{
  "n_layer": 14,
  "d_model": 192,
  "n_head": 3,
  "n_kv_head": 3,
  "head_dim": 64,
  "d_mlp": 768,
  "vocab_size": 2048,
  "activation": "tanh_gelu",
  "norm": "rmsnorm",
  "norm_place": "pre",
  "norm_eps": 1e-06,
  "positions": "learned",
  "qk_norm": false,
  "attn_scale": 0.125,
  "bias": "all",
  "tie_embeddings": true,
  "parallel_block": false,
  "init": "normal",
  "init_std_qkv": 0.0368,
  "init_std_o": 0.00696,
  "init_std_up": 0.0368,
  "init_std_down": 0.00348,
  "optimizer": "soap_variant",
  "lr": 0.00518,
  "beta1": 0.95,
  "beta2": 0.98,
  "weight_decay": 0.16,
  "lr_head": 0.00673,
  "grad_clip": 1.0,
  "warmup_steps": 200,
  "schedule": "wsd",
  "decay_fraction": 0.796,
  "decay_shape": "linear",
  "final_lr_fraction": 0.0,
  "batch_tokens": [65536, 131072, 262144],
  "seq_len": 256,
  "doc_mask": true,
  "train_tokens": 438700000,
  "steps": 2926,
  "dataset": "wikipedia_en"
}
Each number is 128 + 32 x the weight over its row's rms, rounded and kept within 0 to 255. Layers, rows and columns count from 0. Numbers have three digits each. The size before them is the row's rms in percent of the matrix's.

# up: layer 6 MLP up, 768x192, rms 0.167, rows 458-557, columns 0-63
# down: layer 6 MLP down (transposed), 768x192, rms 0.164, rows 458-557, columns 0-63
up458 091:132097140120127058139150145139085146180144100178155097124161178168127088157085107181106129127125112113134094182136095125155103171098117133101126049144154144187140141184176178131102129110059130
down458 091:162143121089130164148160177115127124133123101138119161143129156124170099172193118138070146097140135128118056128180125109093142137111135075141141170152131077179124176192135128093085122098118146
up459 093:137156137076114110117199110103128132173117091141096125222122114062152152070195159100198115122081170153190120119121133092067138173115120120140141101139142134076142080039114096111111147130063116
down459 100:107113117131168165080149133103090130175123101124081120112165165180124044141130168140093121175083136112126068078175108153126093123128111128168137133102175099132106113115102111089119153134071100
up460 100:076108172102086090112105158115145132088092138126175104119156085132093143171101156135182222107086128110124124106135101137175139145107087062105194168133160177087113103218102151099122099145099203
down460 094:143153144142096097134123140096122148165154123104148138158100149072184158098110102127155152114150079174150161093055150083107081092151127075138128097171072115091154153134107130144108107090099154
up461 113:068079131114147057136094141123132167109158137109173071142135114155111155085186129145120139131122050123192136127089152141135078144181125213172126145132141124131139207147147186081118155102159146
down461 117:126144151056168068103126090079163108166136134089108107183101161048116095136147144119120136105178136162127156135028126105132110161125142164095093095124164125129088130108154143136135159120130124
up462 096:133066114097058189140143127127105171120113126115165107154097134119090148084099138152094105017118137159107075180135134147130151141150174163110157142104157154124056083135126128132104073145116176
down462 095:123119100157160134134134088124120127134151095101178140129157156155119104105052084105166140107154120154113188164086192114078141146131084155095107144134112150123142103151089151083109136156184067
up463 090:139154141180127093092147102153166076102134152153104110144074120139147133102098134076140120119108136195170151149164141144092124167134134178088133078159092151082137130115172158136141157180115092
down463 090:164149132079159127163153134210131140089142096165119110097115119147178119120084126071087167178148096138103082118166104135134122084131106099138172128107126147117145151127085138042081070109161129
up464 095:141158138115072110166040121149119089118167145139092118109164126173115093079125066126112133171127121126102127116155143117124142145149161172065131144194136141091158112130101143164149074102099133
down464 106:133137079082132177138140152141144167110158166132138109109168092097158133181103116117096064144145129098154166087124119152120145094120056101179074117046176140127096137151191159126127085176125175
up465 113:127157184133152095153186178065098109115125129147129149104173087089138113147098167114176192157113164142100151142103128146104137170165173169118121152176105127166116153124088132115141095093139130
down465 105:131167130107079201142142188152112177141151072145112144078120120168137180180124154135101132075089061123080140181156129172123118144148085072117078122125084175127095109176112082125131120136138100
up466 102:094124189139171138068161148181128123139113135114157173180097057110168117156127153066102157082127129106108127144130135098102140145150067123061071131146142116121167124106128142177149122151137110
down466 100:159141142187094102117163139123059145155122151077120139154115234124111119140195142169111099202158115129109140136059162134152129087057173109170096164151112100097057125146134139105128104129109126
up467 096:124159127152041109144076188176118133110107124121102125077174121112123094091139096119100150106089109174121117132149129079137162158127153122155165153140120185093177112097179115164075163145064108
down467 113:146155152105150183122120093153117113191131152104133109074164090155121092154116131123163118142106130116120147109174134187167080139159110107170155208100132125213117100160171103131130061107213121
up468 099:082176152117148176116135133107086154139108133100132147116154163132123132117142156169184124181149098155136157127122104168133119092135121175143118125079161185152138194140069175218162184093126132
down468 103:080137095111086091123181153150115117171138207163105115117116110168207116157128180126123123135101116063108109166128159094184088119079141137190155149125123153092173116150122176180131118089137143
up469 104:115087130148151140111124059101176037161140067112155158141150101157138163160121149095112134102134151125085091132084089120077175145110150147151118100121154067139161106109172104113136085130130077
down469 103:117166086110122126097127136111134124108086135126158150138162132140138143123112153194180142104187131131112084170094149075138150101099182073174116124080153132098152123092185094063104170102178113
up470 090:136121097096162124142208149157136161132139188089159104099106121134152145070123143153129135060124084101124088111084143175126162042187131128123097126152176166113107084169163102204070171135122119
down470 102:044086135141136169149157130118095117108124151104154131155108155080075090154086094092203166126154119115101117155065125164192085096164112118078134139145157169108138196168186163149119058135137181
up471 111:126158116157083162118120071119178107133119164119146077149122145127153138133095144162064132122125150165088165117091151156105087144086215123117208193122125150134137146085054194099122074118060120
down471 106:183155140105161135158086126146150099123089142137104136115194122141162083116143105135145162155124162098115167157180117133165111157107077128101139086174188129178125141143090107121098182126141129
up472 099:155124068144121103089152091096134157200146114169139131105182094201141116058114087140146113137182152105153158170177112082061150129125087161197125146138098028155171076116132118117178156098131115
down472 107:124129130145079119111184130154074108114096093186092134148068105136124149130149146131055112152135174119185128136096120111120120122138120113117129146201124120099175097207120112148097133155133135
up473 093:109111180121119118154162140136130140108088173168107176152089142119116071105094149146124094104146155113134156190090144067107127119132110145072126141151181114168153143115130118155162136108141098
down473 090:153137070132116104085136105113096134171126119072168092104153062121098210134092148114082160140153163113135090161103106164163104128085147132093122094075110094065113102155112094084092125144095098
up474 099:159119152082132140139160130175080140163141116090137085156092137117135114107174109102187107119128192137135145153111133153105078122107149093138178123211146167132115129125155127098130115168132114
down474 102:067139183171127157097139146108118085141145099150187129155079101151079140105159169155168194098113085107174077098172126119141060095185109096158154113174108148168137087140176122121128119133094157
up475 095:127151138091099133117156124114102141144133135144091189081104131106115117124152132143108154174148066121141096117159168123137082146127199161136132123146134077179143128117176120127154183134097176
down475 098:140115138122164144093141174113122127133135118129153150188129088182147075147131113156127121096140085167116111101128149129133142156078109073063107165075118149083072128101146141074106120162164106
up476 110:068079173171110092086163120154119136163119106188144123122114160078134108157135130159111123125146130120139103188173122161131160162174084200118135081126120140125136125119129115149099128106087161
down476 110:111133111094162146168120092145116120113094146141120181178130097139185084115073179169181134145076122107106080137139157068101120122063139138123117158174125137054084113066139168097162166146183156
up477 103:159116114114078112161134124082152128117092156130185124084124068089033135125126119132112161118126112121195142144137126048106114087113066178116178148091178141177132111180088131171131127089134133
down477 105:125113077119126102103158087118137119094171049093168139111058155110130148148136131057137087064156088086154132162070127104082027080121134129139103107132102107122157103097112148127152134118100136
up478 097:102118174113182147130103197172116131091074173096140122092102073158148135094113173102113119153121147139078135088165162099153110190135125150131183231161095105084072132063145143066125155081112188
down478 094:138150166129136133160144130082122080072163154137106125140095158095103080127087116120117125130112072105110103113120129105101092117076103088156108095073121177129129121130117128155120126125141096
up479 098:156115160133074112116120163132155126164132108131103117090121109120129104209129134172110079083148163135100129127130144105119112113077163107128193153135118166098118080101114176142147067130098131
down479 107:153114164156064108136138068156158107137121084085190127088122142134125138178144178132150117075203169113141171078126115117112123134120114103103127097119121174132171151122090134117096123163122185
up480 103:173128120116141102138109110175155093130106132128115147114132093121126143129126116114115128111153173092132102075113180113107089150144125125178158111098057097125093131102178127121077098137194059
down480 098:162143113149095097175127096128193114059248160169114148172150121119126155088141137140131109115162129134172157142104134109086162167118107114149117149116144095087132125128153121110125094117053072
up481 101:139113091143089120160105106077094105116172147188137112150239151082155111148152097105140112133104142043169102093124135114117158129065181053154137110127106186116142133131134109189136128150105173
down481 098:156167159078113156119152118175068146087122095160146100097150079127109082079109192139179125162152108079128190169172096126164126164134123126169094178144139095122131127106120134113089138135130120
up482 096:085128118116090153154167118160117148170054157100157122135153164137116151187109194132114174167086149226113113149114150106075118146163089095091104186200084180136104165147112179119115200108149147
down482 104:123144042171083118107163100164117145089123065116145129113199136133103128100163081155181107110122136092087150088105115160121107117089146086143123154063103157131139095075093101114145162141179151
up483 102:154138082199079101127114132149149150116129166135135103158133071119117128151126093160112149097149154096154097090113112138135155160119118136154188081145101087083098115094180160146135065140187143
down483 107:098095114107120092152127102170129138113127136198062122122174118105172135122164116136071145153063137107196122121114146168152129117157109132119131093112121145130097133113140101216146188119164102
up484 105:108154141138156103154156125136074085151089170155140140147109107156159121191134105125143067082127126098169089148121130179140149167106120131150170112161131155117164112149122133128222148165107167
down484 111:117045197078093191179093164150126145122073137153155082082123127127172081125144090132032117138132100093147160155135113143104114116117163103150149144135143095111128141082139169130092078125112114
up485 104:146182203139160128101108138138139135149163140120094152134107122150176091100109108113135121147175096132184156059089073098205158138160109154120116093107128108071176120175128185102130128111158121
down485 109:184104164085094113146108094147120190119134111118153113129143081099163146116171130075176177178142156167106108113119112072138190134119155153130131112153086174160048105155112145121142203085101119
up486 100:122140163053107132142172192108153074133124122124193128177145116102107059150186171159132106125131142126144179152119136181144138126057122154133159107104157150154122149163156117186173107104081060
down486 105:117184103131145070095141145156146054180097053106103144113123205164087070132123143153166169126158107176106124173120129218170151088089119157129150178171144073128138143094122118122131102173147104
up487 088:121077101140135106186160087102134112142122145104105167137182139101150097075112128090087102178153115135064117145142109114082125097133079153120144138060062177146100160151133188101109112169147174
down487 092:157142114150080181126139066082118121174164138112196119182119128086167035068154135068163123150175196127108127127169158117116114166104128087071097139131101117107160132122134136120147081100128166
up488 097:116137147063111122081148148109125162143089131114177176149131145085120132131075100143100124102187130152128107167132162128134169138196105124137161107160077069145140112169134165084113146110118115
down488 104:152206103092121150090102144125171183092052125076153141179196129136133176192116087123133190063153200123113183163124135103116153116172105167071133152137104118103177124078143143129104162083107103
up489 098:108124174077058127086090161157108117150085159178162133151069154134200130106079137171137126119126102121130107110109101123120134133148155135117134124113173156075091130132164146142076126126081148
down489 089:148116125085165070143094093112177106110157175137102098128083145179139134170168115117106130159087163149126092127117101158138156141148095168098051205133116164117149138154097132127131201092244151
up490 102:114144150164132082109117113105136111163121087133203118128145173150145107143185117088139128138140098115147095082188135113118122128139102185154122180086158119125102159192071142191137096115229110
down490 102:175164108161099093139115100105101081129149171152113128107147100025107172073163115080124123160121154164151138168105127099145084150112072110131138122082114157109081135085152114090158161184061118
up491 107:138143095125075166135160128057084131122113101140121078129149124115140100149134129123063111120112110135202119162141116135137099170173092144141144179119164130134117148215112128152182093164104152
down491 100:114119127094118195127130177133128114132119173150044121125091125173092164144074159162178137123083179097102117146143114090143131083178137184168174100128114089130123094103108119152117183129152166
up492 107:109177087187073148125147109093128107156175094123178104087217172131148155102155115166141135107130123177177136147115144179133154167135135146124134127121102137162099177096114126126128074146095180
down492 106:146162116108089148129115140105126104153143154071021144154045068197142158078181152173100164130164158084143083162168134168094169144073118125142149103084110144138109103125164130146107072156140109
up493 095:155145163125145106134123105074184151068120105069202161107123096117157104173113098067140130145150163123165133109139073174156142214120127126106140147147153140148149123109116073128173076168127143
down493 097:166151067130090116149087151126087090139102031118063155095141118138155071181086145124118120144086067124145129079152135171106132199108167105092144098166137086123124192082126131116133109113134092
up494 099:077094082150085200116142153136130178100143158170156109106104138139150116217151143113141066168153140136145110111153159138169133136165087081134130182147152151066075109088107122117198107224155127
down494 093:039124126099158134135131212115070108169164068105065157142130085101102060136169137101152136075097113171124075124227134175111120089161144189154060137134096151178133160172123087071127116086104130
up495 088:061152075147176177171049171141147138115089132134087145160148131160181145162150110196188118153096094074146140149095102125157161087114189145099123181130178175175096156076087095171098127148062098
down495 101:142067083103092040151097166127134133102117077122181120160049158042176160133148067100126143161119063121098134094168100108124063128120139106190107125141157100115151138134088116114088086153158100
up496 090:122100121130147167165158113168082099173128193142116138129166149134077162109148122154076107123170161101125087132164107130107108154117103128081155138160100132106141079168138091165144063165142131
down496 096:140118158131129085078129127141137153135174091099202142125152090128155126133116132105148164149110092086097145116051181067123107127119138151102042138088122170170096128147124153151144162121089155
up497 098:137087145100153215169098082115115091178138167125103142145189181167046118149108149162128127162190131101168098145122134113115157138149171105102135127119153171144100131151082109116159119119129159
down497 103:118087145144099128097107174209140136101115192135108129126175103102140163104097131066166162107124051116129145089151170116165122097112090113150171153137149150057102196097121123112187132153087137
up498 104:100117124099147146063144153183126080202136125159140125103135116175127103143080211132119143124088110087072116087124116126117129160120131050145115194126175120103123142072107131117124129065127091
down498 099:124139105109128164110169116116152132103154205097130143136111119153113141107162175096112087120157108175176084105069133090119130120130084070159088092164127063114115150136117121132121139149184154
up499 096:059109113138194152111115157218150189151131139066074123135111122125192109132147118156077112159120115125092148145140170093174129136087113125167157120198179106119131129134183193110105082096173157
down499 102:104175181143110150106093089095095107127161096147170114136140129135120110140112147121147135078137180153121101066133223148142116112145145123130083113037124156110117156079131098140182140171122113
up500 095:066116142144071081180120128169175124113148128197187113117078133110065087107144122100087139099158099110130128135076127177099146046112123147163121134096138160123103150089173121120103137184200080
down500 085:114134122076103159065121134099097085179141154087109139152167142135147128114177161108106131103135136176106170181146113112153121120177149111120189120130150048145161141129111133098156136085101187
up501 108:130162148104166104113184111162135083128098159170161136151180162159120151166118121135075140073113168067189070164112094111164091188130167109099142173082134107178175148111158138138129182127185140
down501 105:133109124195139143085106115105077191117133128102140109118076133073123143144165180130154137141154111124173110150014126116161110123072134083064136122170146116119111069102088142139186128144102119
up502 093:152103157087176165122146161109135099110167164154153145150108220083166177090095072139118146130093170111141102164167068140127079087128133120116073121134100116088168150092061079132116162135161176
down502 094:156164121142145137110170136161120174140147113087126107211154114161093147123155160132146097142149167141129166132131132084120165163078172115106152117105082149060074104121054128203112106187098093
up503 089:129101135089110040108156127195087099134143133145127204100159177078127141147115173135107170177140110125129145188178133154197153165120073096128071130082103124127074160102060191143197104120112138
down503 095:115121114123105174092044157110131048081110143167149073123100110136182118156142134077119088142173214164093138121128113088126120143176152133118077074167117112072121102105144101130098165124115110
up504 098:146113159141117148109163168179116186139054113147130111155137121151129083131135085209149130118153181115155124114161088146155111103109109075123173089150149205113163169169103136193134112121094089
down504 100:114171187167129115140091104067141154096118156137129095142152204095133101143175156083153204114144120157115161160109144140140130153129155078164112177156164175178131131230146145089121163126148113
up505 101:009187094125120186122088132151112178129089129211151073151135126121148103130125042090175156174098095120126151200148113101090132127155110162138139092158126173160177102092139158099129128154169078
down505 095:109125087137141155170116115141120150164173140144091156182199134122127093100142116151073074186135112082071110119126083116160136130116134121147116171145151144114119104140112166115120134156162150
up506 096:138146094146056163072174085177103160159094119077083091136135118147133157127081108103150063118097148136087129099132056180124158169117058120069129116142092137146137131123138064112139133123087110
down506 098:181175097094182168085126143099117099146115123138073165108163103149138128121089150102177101094136110128156082118114217110079110065095167105174124124070158143145127097139152115162136062156140129
up507 090:147085160104147120113121101145142157119156069201148150126129150093047069142130198154172174106127080111135110171151130110090150158132118118154066067142135148106077113168117164139168129112119140
down507 080:161148086063117076156147127134160095093102154081119172139120110113110081103176123126193120132159150156146144136121142086144120168158094129127173168171149088084125127150089141162118107156089113
up508 099:192131073110160149117159148128171133099110142084123079132119103054129143102156131093074109163133109180107081143119187109162121124137116132122115121178185159131107094139167220110154074183149180
down508 098:181132125227192104173149175169134114123156145082129172180130154102145116126139155114097176154099061131127126122158174147114150184129103125125141104105054122135132115072158113180121147130166140
up509 092:159074086153144181146150108104165140130100096131135152100126110117129115137071144130134161093156140119091128137044136156074070189143189141154145156138132213172143134101179143111140188160158148
down509 091:148120133096184110116064189126118143099086157174080109113072123116142164118085171085138096146111151102208195138075107094064145110117136133082153101086080080102048102141109136144098082145111102
up510 103:124097121157162135093131096145148148117136131147133181049126109140117129148132083125130105113152122114130142116128132181113100102202160126119103094180118209104154156106067140144128041135172085
down510 106:109146109115119088123144189108143092156132120132157097170070101089113135149185135170119137106134138148097145146124140086107160107105160166144133146159151135114107143095174125067152102124133178
up511 099:132068108070114162123106161128123131177149133200140158165136118127162145138122148141113099127179106169175166136108100084108132103164180163117130112170154107140183068156118079140102116072201069
down511 095:109132119183117157100158093110096103115161125124109167100147094128193075140132174163160126092137119042177183129189145122113148182123206134058137091154109092142087134155141175157129159055112135
up512 106:131194084107110110105102155118147134136093178050038110109130137135133119106129087136129103082124145141109173124168073131107108170201155107151113109128151096128132121123106148147119128155144100
down512 109:093128185133138126122124124073118107096116198090156160105128135086149195073115083100142133100173153137121058092104168089116130104125176084160145166144097145093096031123085109109137156107131160
up513 098:132110126165156168129066169190118100140119176074107127133137096125114122193139105147114124143172136110085137131093094089108105110092115115170057136123168237145117133120145112149145075154110164
down513 101:086103182135042075077146100114145154080071132248147123104120139131157112076130181118135126175124140127131145127204144173211144120129126142065129122136110056148144136100125166124133163126164108
up514 095:139128080141163079075081107129146117103092069130114162103148117154152132090143159155138135128135129218121167217187113158145167094189118167148203150169074074149170170155119086178170145070089152
down514 108:183199092149119196097187140116071112157156117118070110124113149156192135140163167141159161132125140108184095107158161155139096119122140043112124068101145062097110128157158186117138127118103109
up515 100:125137169082151128143128160083109182160164100130115107084078112093151113089171064100163144129116141162080085120151112146168131162072097162123140108124161111104094157136163075136134107134151156
down515 106:187132202068125160134164152150192078118104214164156142116156099095110166149069110181055141133144139110195112100093133108129189088094152181117133110154140098111147141164085154088155151148124091
up516 108:151126121163145185128179127118154111122078125079107129113119163095181087117122131121118168173097103071104176165126112122100095126091069038094116146102161239106055126151107117137162114176183123
down516 102:096141122131136110150202171149145119093164128162110188162086134152084193096139108163088111136093159082163130120145119177137143097162166233114152106172099090142136121094085131126110162046134136
up517 112:094125099129138176180173133140145188092154119098136119157171162106098133158134117150149143151140135131136056123145129108153153177121121095088055140154123153145136157167146145080135160114104085
down517 123:077139179167100123155113088137139096173167173090177175143169170125132138164131095124116155156147150099142111131136172136132131206131160099075127191106127135186156110126168094158103112069101143
up518 092:160108123154112110139093096120169114153116197162096049082150188158130069133137099144173177124118134065146096125160129089107145132167058151162041136087149142127082149131156080160121139177138126
down518 089:120153120087153095191122128099167085000126137134106154100169135112121170119142162092027077087165091185090127150105144140164151137109128120088123125157140121166123141133108126143079122141080145
up519 090:111112141117210165093189165143155147168113178143154156131120113170172106166192163154093091124127130128081089130138115115149111125143133093138093095108143151144161151091146086133179136135079140
down519 100:128143157080152183086105168121160119109073137153171100140110140107112156193092167185108100121176144107135144152101092150131099148087133197080094093100092142150103126176109137123137136071149134
up520 102:137151152172142190091126117165117117141112108106085161156139152130161133105139115103076094108117145165072134200168126117120147087135126111132118078156115080131085150202134142074128142161129156
down520 109:089140115112154135067093133091128161159124170128139093164099145125167147083176147156044087127099097128127147141183104115185181028150136099065138125110192126118132112136151059179120168139137137
up521 098:153195135149152138111087195164086152087072103187105127149189135103151131177100165142091128093141140119092083155095138076085198146148171150089057124142150160151075167138122130163187140121149152
down521 101:173020179133104093107074100114131120122108142116120204102086119152107187136099159165146133127124164106180137089170099133128108136121106157154114138087136124133141116105057130181118172087178098
up522 101:120134129105161138111192134159168095154106110126156067101133121136083083101152101159153104155109126148084177072131155147142098149166167097124111129118120069096122149157081169122112121188081150
down522 102:133091201142180120137081168108118165159158141146143136134159130120153142159106114129132096105099123139181118087162124129111159158181133148118144108097200120164145138155139141122172163188150198
up523 115:142174129148119150094134127149091116155185170123097122097139159106156155081045146129201162124175066134125125089126157114139154159211114148120100092157205082115136083138140080203171104083071109
down523 107:046213050159109163158147145114168141129172110188127124094133130081114167114194091144194093153097096183093107151121122133117061109068167140144088134119098086158099122136215111143126117175089127
up524 100:114112150118086135077110099134120179109130128089086142152103159150159097147128139123128087103203165174148113166090136135155118097139107130145118121185182094113104087135144088059124138093146101
down524 100:083099147103114181111182128137129113185216135161163146110142097138096111175166144152129120141140089191156096103127046144136159079128168157147157169083118167140157125138079165127107118120168193
up525 102:133180120072171122136108114122142131115121116131131181120108109115117104176086136143109181155128137108169093083163110121102153189117121119131138132122127093049105124100126112096185142198167098
down525 102:117185166205154134117162115132142139114129153095110161110116130122131086150111137154119100108083131091112165168133074159074110159114138078090172135148159147136163087178165119143122105149151113
up526 090:150191144122197145141116137106076120139138161128091125156123151136110147132072137173122126145102110116098115144132175123084128108142097133152098086126170124150076158103161112171117153124125139
down526 088:145134124112103136097186155118165131102134093171090148122156098123140141158121045105082130106127154122133130115127122149155153108111132122088177147136138079139156117146114124084151146080162163
up527 100:124091134139114113157172140141133038149134067094183118179131089143182106065126117150134108094105134151175106113100137140134112152180154142098198165155111149162181164166084120184134159076145098
down527 106:136127066112208067111120112135125195164122154125141147162164112112171118138135108142135218111098180062176110132135130099123165159118131192087179106135119103128116131157155113109161158147073125
up528 094:094182143158162170064120103105160127116083080063096161100160131111160092124142057189159067121083086142206155127127119086078115135100150152139169104119168126184122105113078183115118139127149096
down528 097:149146107138146147120141118163138107129155164087117132159129184140166116108188164126128184132138114105162123151150166140079125144139126137080080168149089145107069209150082140200083150100104149
up529 102:110121168112168112153182064114139106077144150135132083131083192133137135117130105148126131129150137109133116128119133188200158107118128173122152117099191101154082112100155184114110090145134083
down529 099:154096138127055191102072155155121100146111148158116116148079156088176134149093123096085130156140170131115133068110124155097139065111086105156087183175129153111168174170064084093129104110157161
up530 097:130120151149136164160092130095142176147095065099117154153114205117099082120173158116090158147201173147136156147123136167133125155166051084078145087111168150201154147153128078137151106090111044
down530 097:095120122118051062081092140152071105153127120133083096160169145120155131130122155156090140149159177141123120154125110111147123146152132171123095118121025098165112130072108145110150104156153188
up531 090:177114071090140079111168065137168169136116111136145169124150107155089156069079106143138132179117137161110145125159154090108094107165095131148097175170150128132153076138155158136141167119136142
down531 090:127081110114124141125120203153143077115100090105079082133174091069111142140081124099121161135162107149151121166066137125128119153110047130119118113094086158095145097112137124128124156202119103
up532 095:087139151090127164169056109091107173106111116106095117140171134079077154134150080113160079179136117089110113164134144038163127055118137156174133113138108155119186112136150125136146222160106132
down532 096:087108151145125173096157134123100123102137123122106147128136161199152159048095121153125148208106115139081115110134144153140149158111176123107111150154117059114129064064063120129110064132169130
up533 093:086107168151133095080120138093161095129140117101096150155101158111124040155159144080145111117095127148144160142113142081133098160128169135130137144100109164121123190145037122162095114108178161
down533 090:120140124100085145145137135122096124158136073093123097128149150142121147172141112179114115121153129090109053102134171121146052128084121148098108123080134168162090118180157124123104098070104080
up534 105:143104132151117137220093080186167126126134141125152064093060073135150138108180153139103164156128161105121100166114139192166170121111090154102100129113121143182157117124126139167103118116143117
down534 103:138158106096120124129108115119170124128138126147099120059170122077136156087115174138169146113126118116142127122152161140130140145077156094148154112096164099113114040075174146146149120161110094
up535 105:125106122163140118091161092163044167140146152170146110118130142150151138116143161140145160121075143124165138160130163129132157048171168156111075111167187169108158108149164136168093144117109180
down535 094:098161081162167162107116167130121125128106102105127135143154080234095131167196083153119191108045132072109058120149105162073138110063106074148156133111093101094136111119175126131108105134146132
up536 090:149101130122127106158082081198151096134180136117070092146078142106150119121153108143124157125071133110126140106092123172125168140098074137115187115092180093119120178137102163107125112127126105
down536 088:131150156107197103142110125098142129135090129165150125126132110147167108136113091069123113120103162130149118174187193133125096133122151061158127165160109140126116108157110157052114173096155107
up537 101:129147169078164062098132085156141170135137142068083103123092159088109126122172146190204125159111133108110144138139110166083101156178139089174107107124128086162113112156193138114134096160126176
down537 098:150097102199100136130141126104096091105100141165145118143121117143178160206104172084058129130128139163126189149090132185163120104110137177121158127157164155086175093075106132183127196114143107
up538 091:108180166153106066100146110108114132121144090132102150107104120175144075110133079156126164140117110103120120086148185143183104123164137149092065108133128164120148154154125113162151182149170116
down538 092:068108090123097138134108127105111155098107113156143130131073071123086195150124128143117157059164196094172108163172085071090130088066146147198134152128147143128120089145078139196134124122098143
up539 101:128147100118085104147107082140119098163158138125122213172112134159115076149171149077146093168097145124081134106168159126131125135136160106121112129132096198141058183185166117129157128105041134
down539 091:138153145100096161183134163198073110088206128171088115121122136162132146116184067146110163077100158121141138115105146085090112123118144167081103105110067096104155081152095127153122188157085141
up540 099:053141070111124139131079135105138125108153097109173154096127129180156135121155129114108136094165155146101087140114075159152156086156109155141105149084148121035143156136117120137143093148168073
down540 104:179092097152165150075078086146115106149146118109130131168052101103137089133095141088130149164085099118175170119101109136088160135116112140111154146128141107100131095168042155163176159126114152
up541 092:071189188107126023160140182159090129139147086124132126191137086075131135124121129171180114119157081130131158085134096120160118124123125117131128146085128136113120128129095130120108109157130178
down541 092:193127071122176131120156124115139144083187125171058078117153108159114091146123139113146119150122150115155120116143158202124044111152143098104124085169151115142151116127104108193124105134152155
up542 088:157128169180151127152086115146127151137141147096071084125159088084145139109167096122151124121101160126234080108143157176109116124138142181165037145124084101108135107102114195190120141089084126
down542 097:083108130158077063151082134159155140071149106102126144124118129128116163120172046226075123122088134152159154217106130145183106142122158133133121154121119232182098128110144145103062163182144112
up543 106:103142122195109131135159129139107090167108174184208166159136148059138157092091134141137113164147178134105097106158123138089180161103133134070116140149155058098114150097133098106142134168118121
down543 102:141152148138177201128130138054083197107149108124136064100148100128140067083121175116146123144098128125125165090121142092197114066125130056155141110135161135152112041174102080150124160097117104
up544 097:130140082151090161162108115132148135126158133170161127124124119143112097159117191111098139066114115094136147074128093192119185095096206132118157161154144152104142125056102077142082112144182136
down544 091:140135173115144162105118141142039103095131163118099121113120115133164104101141110081123139171080127121136110193128144107131113143120097103156116110151096142100140159083101123142158122162121118
up545 108:160072154078093170168218119119169071134142156131115088076092131112132127187109129135106150089143192131156150170122198146050124110159138131206118140092155137146153106121118134146158120151110097
down545 106:115153140131127094107117129117093126162111127126106145126102026068120109134115140136152133154145108113155103117097136161124091090168144159128097160124155103124253097120113149107131138127136131
up546 089:129107054103131096093155058095153139104139148147128141129130079168108116093173129207147169133091104102151118120112134150138087099113140106173173117102240049137139081104129166138148131186229145
down546 096:126138091136162126152109168137132057067104113169194156159143187132113181117118131052118087039122079145180149146165103136168126118121159115117129113076138108130090076141109128078086104103129121
up547 094:136130156127115130145076128097094074159150161114146117134101140111151160180064115087113103094193136130158167125104109095115141122211094107151116058143158158115138109143161097123172148129150099
down547 091:163066107154117140128145165188066131149154160134193216123175133066149121172138125181100179140095142180127120095166151175150124142120093202160120161176116128150181149171114136101100043101142105
up548 104:130082135163158096125091156091144175165188120143170189088152105072136118124102105130111088077121090152170147111150113055116127104154156121145171142091175195150137110115135164132165168184124102
down548 110:144115128111088117109126137089158155099160110124171166067159163156133093140113150162123108151100149191147174128102140116146139156175190175173155127171060145096081182103133109101114152133079164
up549 088:129133115148119149128187143128126104097169164142213130056098153113103138130122134140110112151154157136183157159171108212135127136174129208180103177118150112114099106104180139133117094085056104
down549 096:151173110118065152124142107185160152063126183088077122100160135092102109132081112171106132116123129126122140123067159146183111073115089162107066113112132091114107087111141222143096142146175165
up550 096:143090143134153130129119127106157140061134185094087096105137156136158128183090057157138132125105091160133161161131144178124154100141147112092127093140119144166145151151105129140113084142135114
down550 094:165128164149086117120104131115123123173093112214128184165128139053120088101130168098127163157145093107140107163088117085116098134134130116128139131102183158156137130128161088147139200162120106
up551 099:127134064196118108135122147117157112139126101148084161101109115170101095120111073130150129114174167141115130069151106127107193168144110093102170123101076164166137129098145130084164153130117109
down551 101:032114128135162161054113116110110114193088112134101114150192068128168144080142114130120132126141125148129141176203092133158107179133167132151126100173154132102156047163077106146090160089070178
up552 097:085115180146131165158093159123162085184129141119128168097107112092118072105129096097057142126156153143084108146144137146112145124119102184070091206162131095139152085142119161133176103153117132
down552 098:126149130179184169118099125067149094108146095104164120109147149122080110199091135114151140085154209133061146093152126098117150163071126128118099144073132060125133113069176134043111182184145093
up553 110:196090194127140117134154103130104125173136121109117219128084109108138116145120133146179173111095094153080098106145155120143128132127158123116139096133134122130160141080114127189127036098139178
down553 107:184128114127131135150107109103125165199134171135082128108105071100104072091093067115167125081105137040158122132145119104135142161154077200137136142083204170103138135115145098141060086084147106
up554 103:156084137118141094154089166094114137118142109121104147071138120110088116084172112084161137068110142142102143111083069189200161124096118144155160108109101122114073157167092118198159148178115113
down554 105:150148122156105133170111120171145102166137154189160086152143088125119122117193094212108081174141128097068071176149126108180134101108175110112135147170138095121112184085160159092135140157144152
up555 102:114144095063116122105108116114134157117171114139129132109142058119133125120179110122146144110169141144197109094107119091170163090098119105098137167145097125133154161148145110110103078161155137
down555 113:122151160097100132125146085107102103160166102143154150150132097109186127121201105095143162161109143115106138053141191139052162111122109134160103081151126098152165097114104136103137123125168091
up556 103:147139112130109128146110124152020150110229130118122138174120098128223073146169127120146098146115144180119120131107149128109164122178179154109148130157172166112172153153152180133115122189146129
down556 092:173189139152097116108125084106167092075091112132135134062109176086116158069110106136169135095124148088091135142132150134148056124107109120141128112091104145156151078069119101193153174054074139
up557 100:156126166104124145136137118150092098090168099165181073085143107100077119226124127097144102153069158153145126100135124058089125131126041128164121117124106141148136106062177130146202144066108145
down557 099:170142118140163134067101157068077123106164146163128100095143136097105115154162139137079126177102127093149102138135172159118123120125150109139184180118164039122094080166112097133117090080158156